Weights of a small GPT-style language model, trained from scratch on English Wikipedia.
Size: 13 layers, width 256, 4 heads of 64 (2 for keys and values), vocabulary 6228, 9.29M parameters.
Architecture: RMSNorm before each block, rotary positions, tied embeddings.
Training: 361M tokens, 7416 steps.
Each number is 128 + 32 x the weight over the matrix's rms, rounded and kept within 0 to 255. Layers, rows and columns count from 0. Numbers have three digits each.

# q: layer 9 attention query, 256x256, rms 0.139, rows 180-191,244-255, columns 192-255
# k: layer 9 attention key, 128x256, rms 0.134, rows 116-127, columns 192-255
# v: layer 9 attention value, 128x256, rms 0.156, rows 64-65, columns 192-255
# o: layer 9 attention output (transposed), 256x256, rms 0.16, rows 128,192, columns 192-255
q180:126037140123149106048166081173088119147113086106164092167115117040064121098130180129173091136094108124174151142157110161127042118111089123183091112155101042183144151116111154111147121162080149
q244:113128169107132144081144143178131116099103123138097152133189096164170101111095104136101105135151154139187143146184111099109068120103107179159067122149110100133149150142112118173097105128129088
k116:166104181158144065039165096146125105152162134161167077125203127117080126111167159155144109139127110164066118167145177115101129160077104126082095107145122142177114104115143125162138112151151119
q181:193167189112083132122117127098140071195133083172113129157198114141127087188098114113135145121155125133084095132172101123133139090124138112176082117119106121136107113127133119126124137131106128
q245:128113153102194161139069153117156144157114080186114161149126092073107123164122122145162153182101070135108180133128179149104174183168185078109118119106122140058180137181152161111140102113146089
k117:087141177195101192137105122085141103129109114111155118128093114186159123105113148159196088164108132106149125068105138106162056110123111086118096113117141121094151059138083131130157179103117109
q182:156091179102073103084125110199133185100155218152167094125094158123150108085160110135177088153136138061168173128132083094159140128140124178137167129108159089051137152141110145150150077173114108
q246:124084138131157156193079131200160101149141146169173130123143145108147098119169144118116117157126169129150121166153103126146130102097127143106066151058112156051116095166121162128160126159122134
k118:117058076088192056121128124176104129112100093118106085151108151113168114102107072166165151130087170082190069191177145104187178070172089165129091100125101119155116171113076124127150191126087118
q183:149122161074174121087138107163119190135109069079133164085139121150104138140106144116132126115079077113111116092162200090138136151064107120081130122189049148130124085095115121159147160172073084
q247:152117178143124154130156140182166172158091135071046173102153091097106099169131113098097115110116166159093131137101146143174109070173164095091132117091078142125110088133099136143088184069173045
k119:204079039066114116169138090142175099126171108162206125117159130131103098182083201154151119177110138107132118070113074131104116140084110091031162148102203175124078161106157065141131093088068136
q184:129072108190119135102047105077151090139157140073129095108142155075181142134120080128151193124161134148142190142117111102101125081171192182092204122165152120089131116144198098128080164118117099
q248:093119163142145141099085139082140141234191077115075146101126159118139101127102109161153166123147127222154156100058123096149059097145123090117058111148161126154131158081154083123138124106120071
k120:131101156143175156193172104103133081088069192133076154114107120111123130079092115105091152090148134134154205104188132092113098098162130144101178092131125138080113093125143122107110141190129116
q185:129102115134098116128111102124187146092090198137190103144098130133088194164163166139074115111170146172078146144193123082118154175110101126135233151128151116217181180092124141118124199132128141
q249:108153102162116121129086159122148092086153154116108158131102148155100104110102138090165134122197165092143131056136190153142227146062139089124104125123097142150110130140194124136191086107135131
k121:129093133121146119128091065158159076107178127117124086142122126125011114157132172068108134104128184174124132129145136113133130068115152096098130150053133129176159197073127145126157155143197123
q186:168153152057111174182150086099192092088122117192100165156131126175167115173178160114138163114085179088077143159117120119141113079119156115103092108172121125098157103193127105112079148111162105
q250:174190158169126160160136169184152149059132101107056161148097148130096150088121158125106119127106129147087118158147078149152109098103200139133077134145162063139127096087119104167144136171140107
k122:083171123108187167100152060128144108097087141137185156119100071193142158161180121141134173122123079139126156097088097124175148122168166115152123125151181147129117137092109129161103133152188114
q187:089088151122101096086130147151095118085177094121069126140137152163130147171118125181172138111087127108086103156125105179131132101061137063087112101179180129118067123161149166058128153057094110
q251:147152119125165150120133142125094090122170134144130120136125124144146126160117107153111142135123095071114086114089115175112088103138146173156131113134096162137080117130127173071152101098168107
k123:145126172119212156089133143098159142126121080176113093108115169172171076122123154154101148097118128185114111159147104144111134114048104135137116126209148142104149157126137114136123167100131162
q188:124229099094128164117094122151154102130153142126099148108092139164138148135091140129132158147146188150142184146109165103138131083145147178163112146080083125023176084141125139145134157125043099
q252:186113100137102106154190057129105118107121143116161086131103138095156144155134112107140123146134149080154152120112193101144100105093132083087094131196113193114168133161197091142157132107109114
k124:109085146046137099105089163139151120138122161081153129129114134133122165067146108162122094112164045083144092109120084091090123140138151132207168145083153149131153178072097150160113168143130069
q189:175066187117105174158154185130139167122185162083095180107154079076148091123124112169097164115115174160168255083128085201148094109079160190129133132114160098131078179134081051169163136128086126
q253:170160141148124166122059144151115108135125151133154100150151126165108115126123121115125103115145167114103086137096077116164124167083182127144066123073125166160142144042079251139183079092119111
k125:123141100084124155110100160123094114038153134178102118127104110110163161125195150107091054107140120132164191110172145120117156157120107178126137176126136079174073153195132129157087144090116104
q190:115102137145127155161123109143148129177098104113118080116148150102140045111129098109138142159111135169177168077173134139155158145215165147121069144123102082176093125118131055144113183116104139
q254:092070104147066158161100120121084093052134145089078168106063095120101124172137098105133163122122092090118150144153146038133095092168066139098163125054128109177176164105119191134138100132174118
k126:157073120141105172156096191112061141106129088079079185115089151078134187181181089161166063152135153106176110121141166121073099127170042116147119108102157123159174068180105135088127133100118150
q191:189111104170171159171164077032149121088099141086132092134132147074094158164072124137133110118122155145115146081086120122153142059182208073181232126076143143095083083178154153199044133139127138
q255:157140089102148129110133083142133169115192123135149141122149184104096141149127134075103124118164190126097079146097155129139121105119138127166143142147103193125124143109077146135098154070020166
k127:174166134143216168128126073081221101118103128136119144145109086048176107182115153179126093126178132174130095129089097119131136154163143091103160130113168071149116119078148169121070119071082119
v64:154106135131114133105118158174092151107122126163124129133120110158093127147176132086165187125111116212159111158150139124125147150185122098126136125123081152110151132136117073121089136077127142
o128:162151111133154121122078183093143181136104170110089130185161106186131116130080048137118182124151134185135132103188091112154121133089118153209120112103118114098143121048159100110132115063112137
o192:147106147142139098079211109111089107079145123118133080090137120070108129147185141144108073072122127122125098179102188159142125135122083112096120183148157084175107158162096106112166144139168119
v65:157122109152128143165094142117169148180138069185117135124148099097093142138129126153131088128100121136091160130123136191146076109131083164102135146130102110104099106151141196162090148107110171